Weights of a small GPT-style language model, trained from scratch on English Wikipedia: LayerNorm before each block.
Each number is 500 + 50 x the weight over its row's rms, rounded and kept within 0 to 999. Layers, rows and columns count from 0. Numbers have three digits each. The size before them is the row's rms in percent of the matrix's.

# layer 2 MLP down (transposed), 896x224, rms 0.0506, rows 768-799, columns 0-223
111:520361508424559514546517462451470367546508624574567508474433468503452528523554503498499460512488604347537503485509468394544417411455468441566523551522454404541539517513432533533499508524451488503522524465517504500608501538482495529511505600482450633477470504597505472538501502450515472514502503504487481631467537505476504484517489419522541516490530554481422392499470441357446541583585515481420533521479575442529478419523565552473445528525506492501500494509532425558514478517579519516525580535460536478559572499467443518462512427496432464544461558497389568434476459479468499574480489529572414513477542558505401534489532520508451407489493455548598515526501488490468495509584
104:446457525563508548492493493525485474409413428491545437532477558517519542503404454447476482455485519439517413468504533564533408514479529410446503562458527522470489499485495506531571474451462476491488462442485605445539580484487494587452549443443474409430407546539521400608600484479529456457451385601462417520490470488559492463510531427515555582509494466528559504482420448516553524475575558541438507527512462514468543540493551557481570630500486502407499455464462421551612469508493526392452539420500540476485485563429465432594483557524446577502538504525424616474493588562505559443525549559506521508584488509516463561561503516488510498436590480481524568537454460577465466570531
100:412439449532457469500534441535515470516516525581459575431533561554498443495481513528547482515558418522515563433429466483538504474553549498410434444503454466384450453492498551505433522439446518496525485441575572492488492520465461545482582587542478495643503443537557424517507447512436377498537430494508526585503482472490551491495477527454521475542441430523527470491474556541461536517500477547548483419517423528496522493659538558455562489476417455564425567438502503520522464564529472632484380511508401539473447418493501545525407504492532503515574501566462529579477540526535530441481497518539439568480507509388475382490556563432552457608569459519542552471492572557467538443528
087:526511541537524436453615563472538469525580470522522486586513489490452538460477572518481484436580567479465504434479485422485474495546410394500513475478488431596464395558511482527515556511537469534494449550403611525512458579445478543486451669504450451472623510506582474494497435510494584486410566471525536535496422485467547466541474494441477423423455428574456472535474473543426422455439579555521436484539502533430531568579571486492467510560438529506554438525542530514616520481397398515530460481512479521494484464576535425453466484438573518504525486477458462563554504476485498494498480536446428483539540471491460556471579342483593543572516527493510484545523530530565485476529
093:501533452510569549553543501552561556491453506632524459434572463486412435497547360453520506485368491530495568619513488520473419502481575455553440414477515520517442520496408495534433480502508478532550504502539540525511418450539475569493479538519469497502468466488434473492430615441433506471469559468512506414431519443521526552610512426527512503513448481531490481596532498583523492544552502507474376509514504428411464523517547454540468566461548519546602546506487524459494490429488587373477500452485464494500461587504635489475474530517552527543502561435541545500525466424617458450617577463474541473453508510537432513492602458462442506457493427530500459514605475488469538504545
093:500430524525505471469485532639558546508399549451417411493529405451532517555531512418468555526586560454481466489511493496521560544507489477539449519550447560564455636533493487541444536530536515493525451476482506562493482474540542555445536489542513479549547535511599532523503524465435452418618525542534515497489604422509525511486487477527541437444504536528460450504499462416491412524578436546508493543557466439449523536540521527492537439461494456552437529606533535501489551408530556498446433455483482395417468429457395508532481447498536596431483422523433641518550465462482587588491492538466408434478482512501518613529423535539436448528445447570500438415514476457495595493484
119:564574629496547544524485441503488516396499460556509549488427498566535586455480497424499493494512503522435520543507614530461467533479465392443516560495575505537510479479540447386519554508510421500581437475464571581544478355586534490450521495476466588511497498468428492450461496472484550485497598461521487531537432455465444540537517470480491525527398541516534449468398478593509519439505537537502552470512600499453535485472508450663488523529489444428508432527498485420383527460416480587512560433478523485543519448541523497522448474488551520490509511401562464570577426454529500492525474452550519507496494605538465465572571426537404560471536484493442367511547477549510533457463
107:512519505399538564545514418459509521475458455428540543523467480554543516515453549513506480435548544540460469435458579573449461590478393481585347539585505459599498545491527463417521499523454495434485523540512443402477464484495507510523519551485619522483515501507437434483437520562504467467523492496500464542563409518499546509428508511406534516448523482485471508541399534601395542553531565537498527475399421500486511474440510457517524510487494471469431597450411564548493464542536543448511603463539596470440577568492572570467485513584497451438444524592425590469548461532513517491513626531446518556441473469457479571464439493584504509555440456479494466569520435506553567424527
100:395541454540464545422463500517509591435457536464583503520608477493506554461454504515528574433538494561456535505460378469445555609504473537421567462509448562421522453464486459528470476453521513463490521536498502497481389493437621531501480527497495403509494494504513445480498529500571538500489559506445499447541460457497494505497475536422503525434575486527453524613459460555456472530495482517502456452453431336513531551571563515530462620580509496554536529385620579517488516464485508505537452489404588512400514440493523495526438471566463567504448518553483490505434507521523528614473460475576476538553552503502481567447523467587426543571513564522340509535482478521553564525534
105:444516454499463504479479446567544581534438549422364454534474459516536542527478489416496512433480514548465457621467436576470480432534494477613485617546538538448454501505472506528424497582553503494502544465507556528544523521559508423581447508519536418528416543503500591521489438463547513506499527479491438535536504488494596531552446423514511490471549584553488566484528396561595517363504540520510578516535456460440590539381459459499505481464468466452551464501501502551623470456445551469561431531521442500508456493510547509432574564587519528443434464532465435439442457581439534386473490522396572455555528467524555494492529450463510492584610519496464527463457533485440479518532
114:475533608476483571553409453455366441432513498494543536536520440533505516508507485446416443426486519376519420548499524499474521411565571420465558475428509477492448490479505469458562448537537520508420565455410609528566526504475504435543485476530531511358587514511535525504444620592471530497581504457466538449433506581473527444564500418522448497441552497578486466499534504538442517460504462505449532470542398531494613522559437455473477455463442556544587495503520504421644529572499496506467567532502502481574519504528499383475538578472498478508511491495511446483522521509514476422503477619393550487576490446514584576546527499546484592448465468520451539495509550508496472538521
111:412459504551516503442543621528426512459567538466473434633488466433450533465522497485460510501488504445495579574429456525577562499553462630512492486563522533466448484527436478478469548485526478478479559480434406433497526554533528480496487573438410400563505494488464425468541484586507558428552571609447483478484544471508541528590531479524488526573557402482503393445478513426459523538585502563536502498527570417468484459504410546549464599498538475479548518446534485475496451467512535515552555512520439519523488518478532428487522546514604457533515516471476582407506447525485471472406517354514585498503557504545498537432454584425526516618419508469464499493432509425496591519439
093:471549470445489590496569531424562455423492477449509450464518479461567534571485531556506429385553511570535603430590487568515550515472518527495566472437584484519542432510551419460485503468466415505558529561479338493485571509515508545553471425558535419434502480527489476447476523539522502469558486464423514465542614453527558496594474553504472557508484441509621584458516491460503552433508562507497483477462526542465446524486465547493451513491528440504495424512591565513566457527506490537604580533554480450510547477522439561559474458532459525510457460482392454453500392417528513466497545432527572448519417437610416509474507440506562415439537429515425514423504575439466533508479
128:553489467538487442473507442564492530579531538502468576497457519462601488500488481483500522487448490535497567527588494434581428441504465513533497627532495490527515453481463511548475438444524558544507467511494526469487547448546453520605526519442462400414375477552510464563480526509606545461592483341533475400517445510552517530520496498583509503489482464509434528480525534480486484537405566560517593430500564475553430514513454560493482538488549543449407458473426548422419541450617511587498477485466542507637417600420597492528447477470459477534430512461534444554503524577447441466504455531506449544484462469544513501452535446551421548516456542495458477556480590450476402463573
096:536477461447488587552447460509521580515487538524444434630574508568502515477492591561509558415432377484596449521425574542434519516579539473542524506484560506457468465452556448485452467527530579451512473421466485444474516523427458447494408487472520440433540537533415466395535554524476586505489521429435547464480531510484534466521577500548464446526563480543497470486430484466571532504517549576490587484498522510550501460393507496505564440491454521556473454476482535486508481439485494451518484517538534624593485477568542524479452448454475426531522406536474408584469490522513410503405539517387522560534456474469501511550466580472562532526393548493474422516550485533620568574601
103:552557511538474513514484513494489593528534515472484419585591517443507424486467474408542547415516512434552471464614465566455403541484502513461507429543561509435548546449448560594465569514490484534552434460575542446484549496430468540517531511511495537385525521496418550564436566613463383503490406528469444452611522557527558497395406539532445531510553433555504492443470524587566405467493472489458451549529491492571473532396470553511422461427560476466468528528513491518464522459577457436447440463556439517555533504410428506484539478494405472538485514485488510605496403501423521508550462534480508543576435541484517545504465592542520541507506491529468484481529523442619566481495
111:465469572473604514496477543477527510518534497500466539541531509583459345492537510496553495556525505486533563461482429486530451513557534466442603549491568507548512530529523498546515476487387538490434406522559530488511441449482519464550469503521565529491509543507527549467533410514471506537540499530502481571476520482513469472517452370427465473474432401473378541472556486394455531582574605488508447445429464518549519636568517482496497452505587418422597588516539496507476424438461472494462508475477530523591518560604396497447494455462539499413577453592580441498556444489498469539489451401498471432486458461506481510512504460518518564508585577380503487506487560603448466516441
109:472491547429577563449540510527506416475509545498515521444509436582546493452552537408561489484480549554491507484511447492514452545497520537535525577462467516462463489441482550509455473421397590498608436523454540492451408431487516506410596549502491468528479595557473463539517557573481451455480486555465425636564485475467552505465475523472509396490585553603512498468538523460513396496595494567531514554511462530465469536624506521423595536515543472485514585512551460565483469487457403478557460448470503546563589487477470405492475442502483506508523435496497572516454466417508498434450519476517438487533495470460419560405436449559438326517552569446560537571481556524526506520534
106:462596501512485478499517415486532526504486542514536539487520512381447495518477430466512437495412501468501529529521507626540542486498479546446487498577476466426559543592486548487517501492446486487493575410433463438472476422431491587495588493433551458536542529570529479509478535444464479454498537485501480452467507408543552530548505581552520473528508487579587576502450443605501571454526468598546462451551541574558543435479521391589487499454481536542466459518571448470564453426541478482410547535506485543427526452441524614548554516447507424420485505473448516563470486476443552390446552513484596539466485591537487511504524573508370468442457381468547501435471514411613559526493
101:547480591421436554438537554495523542504551578507448475475524526398513482441570520464534436446610548588524519464468514358639504585560467428534509540470460564519557452472504479602460431483413450483593506526521569507432541460458398405493519547454444497473512546552523572475508452517483451536410521466535434452529438516452496508488485382517523541447455407461468441435582539453550413502412607564512573460510481460479478603526486535461399469580478515469496579523527514538521517556479446478485529475531547506510526532542511501471384501536523490531557470470487528514471577490508499578439438454399475550534446586504441527513519524485489500565502586555525515564451519518448513487573
097:459462565542504506502466440452496544515575552562512528472580557564487453618474594467530584544517456533550562481506586493607513413457482503436497456493577496492481474451457523480566503416460512454507555589550457479455467472466533550422563543558494473459511400474558486542546398502421556471513529571508545496518614450450583450393460484531465503567467555496429515454437448492491523461530574573448462532404497539511565464552477528563411532407499461603549472550394573523529460583481579576505593514458442460400498477453428506534450513466410580449503482559484495504512484422457423510507455484459489531455474425504569511501459497481548491518459506522503589432499561393455462473470
101:482497536500419543474495538534544458506554586518560489485541492458434507482515496527460469608601568476552464468442458437565489530511499447495508423474452567512526517523475509467542604620470553450476524566422459490450513570447470443512401525514564455538536492539475500444566504455488383481384568567386527581514513458433452403463465499568445495482577519492505480474508466433533452391577526500487535392574562574501484581567508589499476510479497585535477597522585511547477455523431542500585496481484457426541473469480494507411457409545513503384535506499444554484462517452488506550499448595611433556407386520497536568442497542467513541554473519524574500478506447469496546494494
100:514576443556532559410449524563473494483436459471563522461557546525333457431469425543603624490508547502504552400467452447583473558481505491441437522526499537498547442495467494541516459554506455468566490491498488453523457495545566458445492492455520469507523425557426484533541486435514456449494379507476483472574612541534494531393529562544497495567509498525546500406390524544500474481466547554567472473533499514494572556553466547437517504555487488492541502545566459462518494547459431392594515544443471521500498551512588469579511468540595521466467574549487483525544429420549509496465465392594517508473454484501502458478422531445549486498575445426522557475506551566408537374588
100:595552500478477511466506531431475418481526512419470426436444540436498567553395547499413463556512465516451478559497554507569539521524458394556545455534422529484449541516559556418585507467526376577480529499533414512556491506474483471565579623400485594442477444579458512447489547537460480544414403417542489520507536491556479415447503492513521494531479459467520499475513439466450565416479544506531583427530493589475474455535545507423575475394451491538540562469529582530494577538531490467535496546546550481479467465519639457539477487398522483504477622542558489534512502442541460526492510494443520511557436473552529503498470490502507487509513382497569471480546621558487513449406
086:503478562593501546444367386586459438526458424539491529466492454478535495487384605507500517547451469494491489491429510461516507529422422561499405458445539485536487555491632540453545524563499503488478603520490500454491554480469493440530590435479572456429520527556446546484453422580458495470497503479592500580472562485540441532504457424485503510499538461532527530543424494475507504505524480561457534453589430479555535520458513556496597481519438487528577455492494483562477476403471491450397443422608424498500478504449457490458606588611448496541413528456446509580477454500506508462615578473482479504636530457461567497478453576474519502449520452525490468538527507546558500576536
107:474572535421435590514411544510497394523433536503539464475563483547476505575442530463544501537502527590529425518471508491488525486483549554440539469550487566624454504432575460442592468499535495676496450526472506439563514498433429531451584488479454535515454551540464489445548534516482561451577470469559539421506486356561465530472518476456533553421504409496489514479413519549488515441444490450502546511501538536432494453494427434626505491472436480443453485549415531454492541607481476423492396528492546531505425558524481467516574501455537530484602522517353390561480509497425537503537509502458530475527502459515487550460514523485593484550588507503489502477424578472563494541529
094:466479457510394469564447525523488505500439562516489477445359550549467597447497383588558511517543541511486536499411455508569498571492415504430482450594444429504538527551519539433576443475472488490447500500525504460530512524458572480450488535477499488609461530550422544508445496460517422529384406485518559614525455468495471515564482531495526545583547410517466458572489555523545379514529497438567428416488456519542554499565566556524453526508511536484598486517523433517612491506572509430508459502484534470579439511474567479592537436483498410469563508519471365520518499503560448516435452468513517498576485446535497440444521537463557524461522604595572462456476462525460447486545
099:462503535450422595560498515555513521493454532498535549589603512509555408448419367457534519462523439472543545525505475329531558452494533552547451499544523562477514457564561516542486423507534524446511442389604477472509487551483465508568450515497511481508509541468466554428538509576498560466514415458483445531525584407467638554486458521438525461532535437512595494414507475557481528456582563545529500504557415482563451461506575554456410488477521498466454499477560501464518442534533581568548438547536468481429508480495438530554534415470557482625536462437455507441470509510481521523479490580493474513527501548573459399463468587534526485481488486510487496396416492468519416419567
097:477436495505426551544521575477486579513453445426510542594448590458475499516496434557528350498501472495566485532483570533490487477449456506451530480540535469418413547511608486443535570440555574568476484502492485434487549522567462469469431531496394464492524591541476494434500425461402537506498390483492412520513512476391453518481418551404550532563487507472588496447493442578474557469501556511476396442508488560447440411499512537498465578537506452515538509522584475519539615466494506507535495447496563544563408514555551503533510643454420502500537504537407474501546499524580481487457566500588524476478443602531530549506454469413548500575463495517588534442464482451551485468505
100:465496452513569480531496474500504545509398502512492531521424609482514503521546577481466493520587537500532491489526455505516506546384537432489410495455462498494606421532571457533573477557566436549441407583540489552497484484442485542474508456495498440596540471489480460463606487527491467523460481439472507453555537482505496536474507490525434502566487493490538575577474482469553511537485528415467370536571459531466538555502495478362470445574522433508498554555493634505513530499479636532524441501457536533493421629427423474455537438523371490418432471490581502462579402553642520483439524484463523418535537492418581545488554429497520506540423486467527511464479476547469454513494
094:534517445509555455500469550581526505582502610471464460468455448415507469538403476452516406435595428522512466530616543515504443547500597447459534507489479467545569526484516508553508419512469438485615545498455517521504487428431586520516527556430558639486482509542541470426537486564474444539438523508474572453498499493563502515496521482510552475481476494421486576560598499556536424460539474507507461551495463611566446541476506508366466479504481452548575489469581494489498444564515505491480538458470411488516503476485492520421427540434466483512445517507618421564512422543531444459576527488574574396456472503467448497564545498498535508377543504473513435632518445532424546440460
110:684561565468544483476455552455435468443554534496487567523517567439529490479494586467539497441460425588437541448469472493468471503624521399476450502493492407551448487452510522414406448491481476472481462463498508485398514460556465513565469530423594508470538503456468533365456461597470508484409474465531500499578498493541454478504472540483416480502498482476486518502517556561480486412527527450593520543558511619445639522440575434541440588483474476373490557545565446498475557570496482462592569495525522460496478573505541453469531484459408478487514536541479456526500503502513464546433487581482544494456569534491579571544451405556572516444499488496547481533606514501495495489504
# layer 2 MLP up, 896x224, rms 0.2, rows 769-799, columns 0-223
105:517500568436508485574538567551530515534559411529555466454493517453430413487429503445349525466510393512465480491495584483520467520450547495415488570537481592525513498406502513484515481503476589544589501604510431511491533551531422537440489565544452586514495559481457555508524450483455472511522535591470474481504535437479495444458457359529541484460550488405532545466416488530557485395483443498514521554483453516464500557452595498488525493427579446469411484549453462534476562556472517492496549432524394518487594533427500569505463462417552509513454489419490459471545492472443459470481465495651503514469559564423545414409451559429494506487581499621496552520498449497447451521522
098:490503510515469418465481452524371471477462528434530564539588486468540495487416556425567471395470585427397534578540516401419527434450562423527559484446583492489408553510501495530511431507455559503450543497605544482442521460451439518479421436475568422496503486595500542526555478538545489442603509514503525496466501536494462497430534516525458473462457501444425607609432401491515508493522539518470526533475466486522538466491431611452484495560512415550545603561498595484450441570542545437502519543502494511610533533524470529486592439512525588506452502473486562496487565493481561461421484385424521537497458521548518554463450500555471447514427489402492448544531558506538528541539
094:439429466513446556472524420496522504503446406553503537525505464499469452497621368477531529586489400528478548494548490521558488531564541467555505422612504529465507510516463556502496454497503492517504576461562541548465522512574486473562566401509434576579598454432450507440497410510515478503526430572447498422463527543513535543560479529513506571513439509346516471534560418512498546490564504486444467593532471520547534555496524539594580456455577538568474541503568574494490571582488566525422442445455528356534580500457530440517414503556498477467466487521422526510496441552482424513553506547414520538385507413546549512586493551442472506469457475501519518505518436443498560519563
093:548509483439521480518505471483503629572495542559524487452510510441567467485503456485478474519410644551483483523530396493655491490479564516535488574513473517549516442543502505603468422387517482537591495529527504413550503504500405506536453512556551497509496403541482443585379492507435497539560468566509522444406522596537512494486519475546522517506561540504603531511407495418554559484616446549610573486459516531530543508504475432508428522491436409469468514481466556425488416476565470483514509503568499461482447587500451489456500522518507558459504518438424432444563540595525541530615538513435479449474556446587494432450496495437507470456453433498398539462489499471451487468519
095:482470496546487459483406525490596548540414519483499501427450509414467592567567458565529563514515413462474464540465406492556577406456541497513496496521409465520443513439511481501475537493503541514552534533481495476449571523427524400522524476516498453511504552468585645551408528526525411487440482546465596470472560497508484517493535495558512488587442518442534560500616575444524498517468522572531514524425433525413446508534530583560477521496521524511511470487504542422500513525542579489453477438538554369512479507479476441499400433422554565426460551516455543458505553556574516542527413443476493374465470470539543549502416490664498536478475508474543509531476572525611432492551
116:527429521444571469486460623530420495549601530554521541530498496471468526537478489488549571461517477554433576515428509575507454492550395417655525481551539503481514460428478468605496516489497461539496496547514466587423561433441546510465479467535487475495510497528523415494572522481503437449420504468574436575556576503458584483503496582512552469459454543421576435437507461517533548531471507538452474510433563436521525494447558516550487480484578539439463398580510489516431611433569511466467438462519449591350456434519439475557491476421536564520517552413513513513427511510539496508484504465500471438510483445534514486460430475409498541499607531497477485565568436406514442483591
101:506580487511583461458524402473506520506552481579441507530449523437512431489466488625413601445515573584471490438459544490506511498595599485538414538513588517520582486484455483543523436455471456563516507424535411550470528506415584449527482456514499479536492498490514500521505534516505580446549490511447518540567466460581525515415465588507458465448476483553489441511523404514527485483554537518604475514501433538506459395555510418494580395554478487477443546468456475498554388482537491465489505585564521524490534489546470504511455473464574469437526506479509459563672530538489556385590554560411477524461542481394567658490512497474454470540492482445507505560472435468499476463493
092:468549546528576512553465521510523406644506486462492464464490520421387437413552417570585498558404489490436506534497452429507442438597615582515510562527466510453556452483518489532554463542540534609501526493524525500456444583431503480504520480424534535490398525487589556479515540506545474551445473517515390483497452632532490409527491615478572493646453411496530469502489414521571430514512495536499483540463476532521511399536498614462444495505458392460535536470543476453483556492582531462516582391482478423548588500591537510516494508538474492519452471548504461523481486543423510468505454562532514509564548462511535547532523476527487472407484476466490456539532499545575486514493
111:551476534576467574573516493489452503414533435519574549466482442545469508513579587555403484520512445468490552550476476462604491569523487571460529489439596506387472442526556513548555554515490572521463544475481534538416429516493654425569504540516446470560485470486538527447407462486510491438535524544513468493500477430481506585545566475467536551475472472570541473536492479544554569481444558569524559471385492460518496449514514393531461369495324615528522528463453499504507493524496427543461531479523442540478478559542450470478501411499532529480431508459545428575484484466488502410418359512570505597460544482544469552532598532525483502567513480445549466482501523523519512538464
111:536531461541494473571481465389483564520539462542418501517480522520504537461472500535574519449471528590463424451373451584570543384509571473503444607494523525518509487485474636538539460533525485446419491450525498542490586442495462476439522440544477583576573538453533534459555498540579510537508586448604438410582555515483497435491476512439427463532425426516588472489510433495455497529511489513572429525451559476606546519572578565559490561546554497497463513538527495510438542524470545530498442475450486559540490524499486410482534508482455624468373533496479483434417452440499510482480487484445443609543441465363535451566476409517506521556449508509474568524514490529487482471450
106:456526499476591549452471475504551430524471473453496535604495444512481465565534442473503546482475563433433391481547521491526566543467449459430478546498509539505484498537519472469551522448536497491507524487441467422471525435537564489522541470591501535612539438474594511565458341448487623554473523485518468486454428507546446507396487527552500517462548488500460428577546504464514632520478576464449555557532564564505500521493490391510514468454370343465540449459493465484528477567485485458477482561456460454595543560479597495426512491494486520642472571587545491491495492586504478612503528426562487551445397483407481560453550506518435468467511495531494537508552489485511541521463
095:497519492554466541581486500445569468396549483475469504514567427423518543505523521559522510517522521547499473519428472545446510456479549516567520682528563432458547526466411472515579510471517428534499452614405378499592463526577532357521579528520478428476535410501538413509539550462531490421513544501540463477561560559569508501499488515462489484536493542440427456503523461466539509456516400565473434497520404547571493473415485472449439485483527533543546532503460514500533483607525422542443490566485508507473509534476462449522535560497445412488504484473480500478534467401494549495460503548567502445518562588544459452497434481610492546607653562483516423460486526458513413541492
114:498534516505438535451482488447538538472439452562578409442529513586425461464560462417489436506494484543389518488402469531518563545495533512507529388562597511591462388462610421515570503547506472425543503578402515430519503493499416457478503554423524436465579582435536465506624520537470482520514604561584486471572491563466525533559576514488428560444537466528446560512482458464534493537486595457432486553561486531443460444478560493557443398526469528453487650535481447546519579484432552450542538490536514487509504421505511509522493470552505582463507516446502592511462426626450484453549557462445453560486505515470493529547461459467509456460546496522501528463481488436559519485505
096:505413537506483506512513470445473439484615455547481434517500486519406490510485460558481522459584533520437550450516579503422525483589584440427591541569526497514533456533511528470464503587537511429417510447547511516470537496461553522440492478601508482462438478578492492488466455496518539444524497543621470410437490535531501541506485551518390469500501460494520504595511496415495553433471535472571599523523495507586509513495644470548426398524554486427451423488530521477486521528597463478542578438517481413483496453483509506523493409419526542562466387586519555615485448554450546439476507449473553538458516419365518557502519495461592496504512632513556468532562525479564450536480
104:500402547492484453481409421554501491510534469536553555487343503506569519507467484518452480513538584402498538487602491592552535533576544603479558409558484498497461543402401581386472424529556478526551468552532532580440477519529456487515438560527580418488563547470506474467504453515517455544495542508482520439519519423503550491476521517389466443538476473516593521510491542480474470479488470478650450508442516492420430414533500487566486531491571633517433538461529466533430507413529514584486488548420432525444456394441546490412567439511586579503432522514536532441504525522484538468507478555562540503457491420512465516494490405398503430508505512476452494531487461460479496475486
108:504545418566443524488486412485588513422500541658511421517458472431539581461481416573460508500445706497562466468503451554417559490548448488557449489492479528436498534480440522503519559509571516480419565545406459458472573511519482459406575485600393541480591505549496557475392535485457568526496497445538475416511453515544507468464532570534442441523503492396546544567481498565498557462423493500517498558483570447601483437502561440553426515534411450517461519493469500574460454548478511423509531429475511530458510448505500479569462479441516581581452516484470576520525561527436508494496559505466518540486556559513455455511580526531500514461459483533510449540444461492573496420479
107:477487563502461493431512565442536520530554525617488566519551489470520532414527432533475445524552556553552550459476517614637429469509440520484439565598514473486522563543435467562459522470598452498577502483547522517500481532569459476503430459485417432551519435543507591446532516529540450530486456465368506453454502467479434511565571516444668590527505545529456454480455519480483576532442434511572470575493501461530527475416500442409481445449513493484478532479555576599480498523437485561505461409490479448540544501566562527491465477492476453446403441516412483523602502498427491492474493523471516514489498498634439468490478508542489525510492495482523450396551465517552609505378
109:567533553439441555510478411493428426478431498409564539545459456509522468530503530437509519451441467511467483425494559504493525581456487509568501565539440407640510439537454503447604483450439615515432444503428513539506506626448528495565529458553538459432566492482490532515509593433491484446516501522487542508500523548540493583470481489478494419564468505526573452497549513522525526627510526542426508469535397472499424448434605478580478461567549570465449498472511564461562512469523513537425447440528548464408419504397563574481454452471509497546533509519486492502546543512478559533426394487536505483526612470568499409561533430450491531484505514509546447412483444469529591586453
082:481528397496508480488476519504538471463419512502447489432615557519473528485504558438632498446467572599395448549541462506532534544494462529514523556506571345530430539427596556491500498502533553534552521518469518441539460534389506502401548498489520455432439537530539478499515492472511488462549564552495496549453471552500549478377479513524477525531439429469550515567487420601515470481420568444505513531626573474580459461442535547456459592506569433448537566514446452475522497523551464459432420445562511572430494505481492492483592464451530460488518548401541557532540502440524454432549534437493487502453552566478460498459477490585606475418540454520549434388501490528492489499580
097:509515483472490519534452491526426455496526445529473516455476496598439568465513483547533507491456448563456487502531508587439493510490491471466506458509576504557441491507465471505423455511540508488364518610529475562422576425629493505484517523533588472579518546492527539463548507373491572430501440572466513508467515432505470476519536505605452438431562487409416499444467532443508558504502571442456497579545533516566464547426450487579566440536548479557479426492461431565596453495516367489503519523508574562542628512517500570526568535562549539510531526472536529492462536601501545439412448443479534448416522451500480400602523496477470542513572532510393386529480544471419509503502
097:478452588530452416486438598496371501445515392446538502599472545488489649546547554485499527463558502489535552520476451552451463502474491522650513556430545427517473530431529544517460492439513546556396491483433493498509563463532580434460512452547493577473432557492495477596560504462444578489456544503449498402581487496518485410492475494455498566499532447412510546523452468442502455473501510489477394530436590458496460564447510540527519467506555420472533430490445587585523480544523532485480490534527566527460438579498519511576515467418436481569491510506402558535498497544467520494516488423449461571541508407621427504507528501502512492476512471511450429389411501526500497458600
098:566537445493514472495482501512516507540570537550534504480562540466416512432477469506537559428582504482489557497530551464638512507591493403469499549573456462435511549536513484566546437484422557515492563442522444528409396540439515423477498500531511534469549528558408436494504507531628419577546438566441458469441607483456526553404546498530504480492440586569582511464377463455470561492514451473466577539531455448533597523547585527484361476476496437525531443459428474481451379461546449441522539590497509505464519522492457464499521492563539520454520547609439483487601590450493545519456442410560488419496463486491529482521463516472565580467517519543524520547545487490494521529556
099:539543432576393544409512525476528415473478484516497510401420515469446567523532495466526473495486455434570550506502616527558570466550580436528533566561549449504395453483523459534557505474524451595568571416531507515511516500574451447528543546533481462458464496498535544507442512532520507546499458486485559476455516427587504515584488469534449473590488499494472535526440492364495582547470508413634550516521446543484472466532493586492457431604528490458485460446536482477460451538551415480468547563384454542552430467460497511511383390437522538530512626510466547570582554452560489526487393511492565436523492537477513537466514452395565546533534484581515447467497550485476485509531
089:489490561548479547482559473550442453440565428501537579510448478436402390497452529484510492478495592428539509496528444517430396442538470556504420593498516513584501516566512512599504500562546524508516554555448481525497563534437438369445491519487542434451443476466456488538407432578501384560623504480521448546576454467553450451499567502508538464571586466484485503565530509481519525565482472634500546489539622556536521497463539517470545434538470471491551371470472484477535539477429462541462474473601444446441468487415490519496535557524457502515383525405467460500576541442551508466484445576505450540514553466522415523524427600507444510502496479520466524507489447471547494587512
103:530533593447462472437482494416507530489470536530547537503529578521513453518516479455489475541447514492539487580471492460480538432449529464491429464492497520589534587486546633461469496439471593566446501513452584590439439562498444422518526532442476484536420458455542489454555506350517499538424470427506462476543443419564467495477360529502533427478397497418462416483503473503450457539490494474562527444463536501455549561602584537484539496450538535489422545513550479473516574453574552468543437539517559574552556504520510507636475586405513458513500531502441463479492446565516464520502552509497490581495544629478510468495416513420491517504503519428504446575436584389457444497558
094:491541482496529442542497453555510537521503538468514529542463582565484480527364475417502584514588409484486530443456552487501521481536525489467547514499465546510512422407450594587556480428424510472525447475517452484564518508426414538461533581381424527424580456542512509534477360525633502513421528475575496596586476486485555496571422494500477525369508502473407494636430541496489534431465436564452496527481554536560654509513517497530477454512443546515502498464462538417504456566507521526500608484496513551444488476559498443401533491476573507470514512467545477474524440566487443502512448520495522451504475486542421510466520496573448471480557434542597533575553516534521449465498
107:504472550506482531444480501561406562499564486487487483471435535514511515489454580549520485443475551482563511429470488592457478503487418405511501490386472478499447482484513657520510501519467555451447538516473554470486501497505452474374582595510476580495518417484504553526500428420454528421471475555569463511466507519548471419481565509495455501439583451475437495481502489507458480519433534580519475472452496437559468525551476506526470520537502398572447530527546500503435461489547470445542520572529472461510571497601422486496514522394409448498422416563518478431527519523540539510524528497476522600456507448624463550594519393501537615525432555409522517674489490456479490495626
103:525446512511502518531526436437515541489557572560516479418521466527407549541582695505465534548495459445447444480475445528564547459566552490449494458544540600424548465492435497541498491539481451480535575540513502438554408442566429587492510459532515389567434476478513484528507520455468521446565522557485505518557479530512480500552535450513524551533496506522504563455419446398524624439503575488394468564513576494531593468518485546484534521566471528493488627421438550458502569564449490575379499520480491435429535455565518487484563485505481463525478444540559452504422491644417472515426451526524529464429534456484470507536512478486461544506543408509462552568520519561545556508425
092:529507526491588490550464525624494388406569466523536435579509548481442535505455495515364442463457535473529467597567594485489530579543502453386524504475556476565515444478563466606530491578514435508519537495471411476528431420466581520520519492450478436461474531598484534536530461509533481521433508485472476494553499466602495545455499433479540512404408501533538553550463450533459495537541429435493526534548415504475415479429403526509510495488507508546448411378484497523480423588580487499554515510548504512509469525512451429421467594439448416464478479584528559446599545450488579495354479521450508503467448525483498571416480538525544512494604480515453508510517479482552486496495
089:499404445466440544500375357505409461483586520475470479455580478508477551444483489578576487580610548494557493488530507491565550454519597544435539486527504508425538510503543511494559455567439448535448537455463415513540485404468537499520457485473559575473604485537504500464546509529607397539489523503495453477512540558510548552561528510509506553475469501555356544401448544528550556480519430498492501556505483426492535437480469525568436511545534493550525497406590524502478452454546476458570517559487516452556495492527543342479501551497420476396534480543493536462484584528380551436473515499469506586457519433493506540464496497485393567486518530530429572466552511478507609519508
110:529520453432475513456477578536453555528557459583384537481476392473582467439533610549503517527458401543510516542503531474527504492537513521503526464523501459404537551505511444594565408522526655424579569471499429508424516482531486536491483513505525517487427535498494448450506588486485391467478525572499533518500506493528510565498545418502510583491472462473437594529447547546513599587566556557446460537415454449545498544453578523544547491517519468585490463515506471607509423487541536535440550462472567483518532491569596477461450555542545504515478510438563552433547473495470448507490501533408518420515460383607420459539510565397491483481486444435471482541464429470527615476541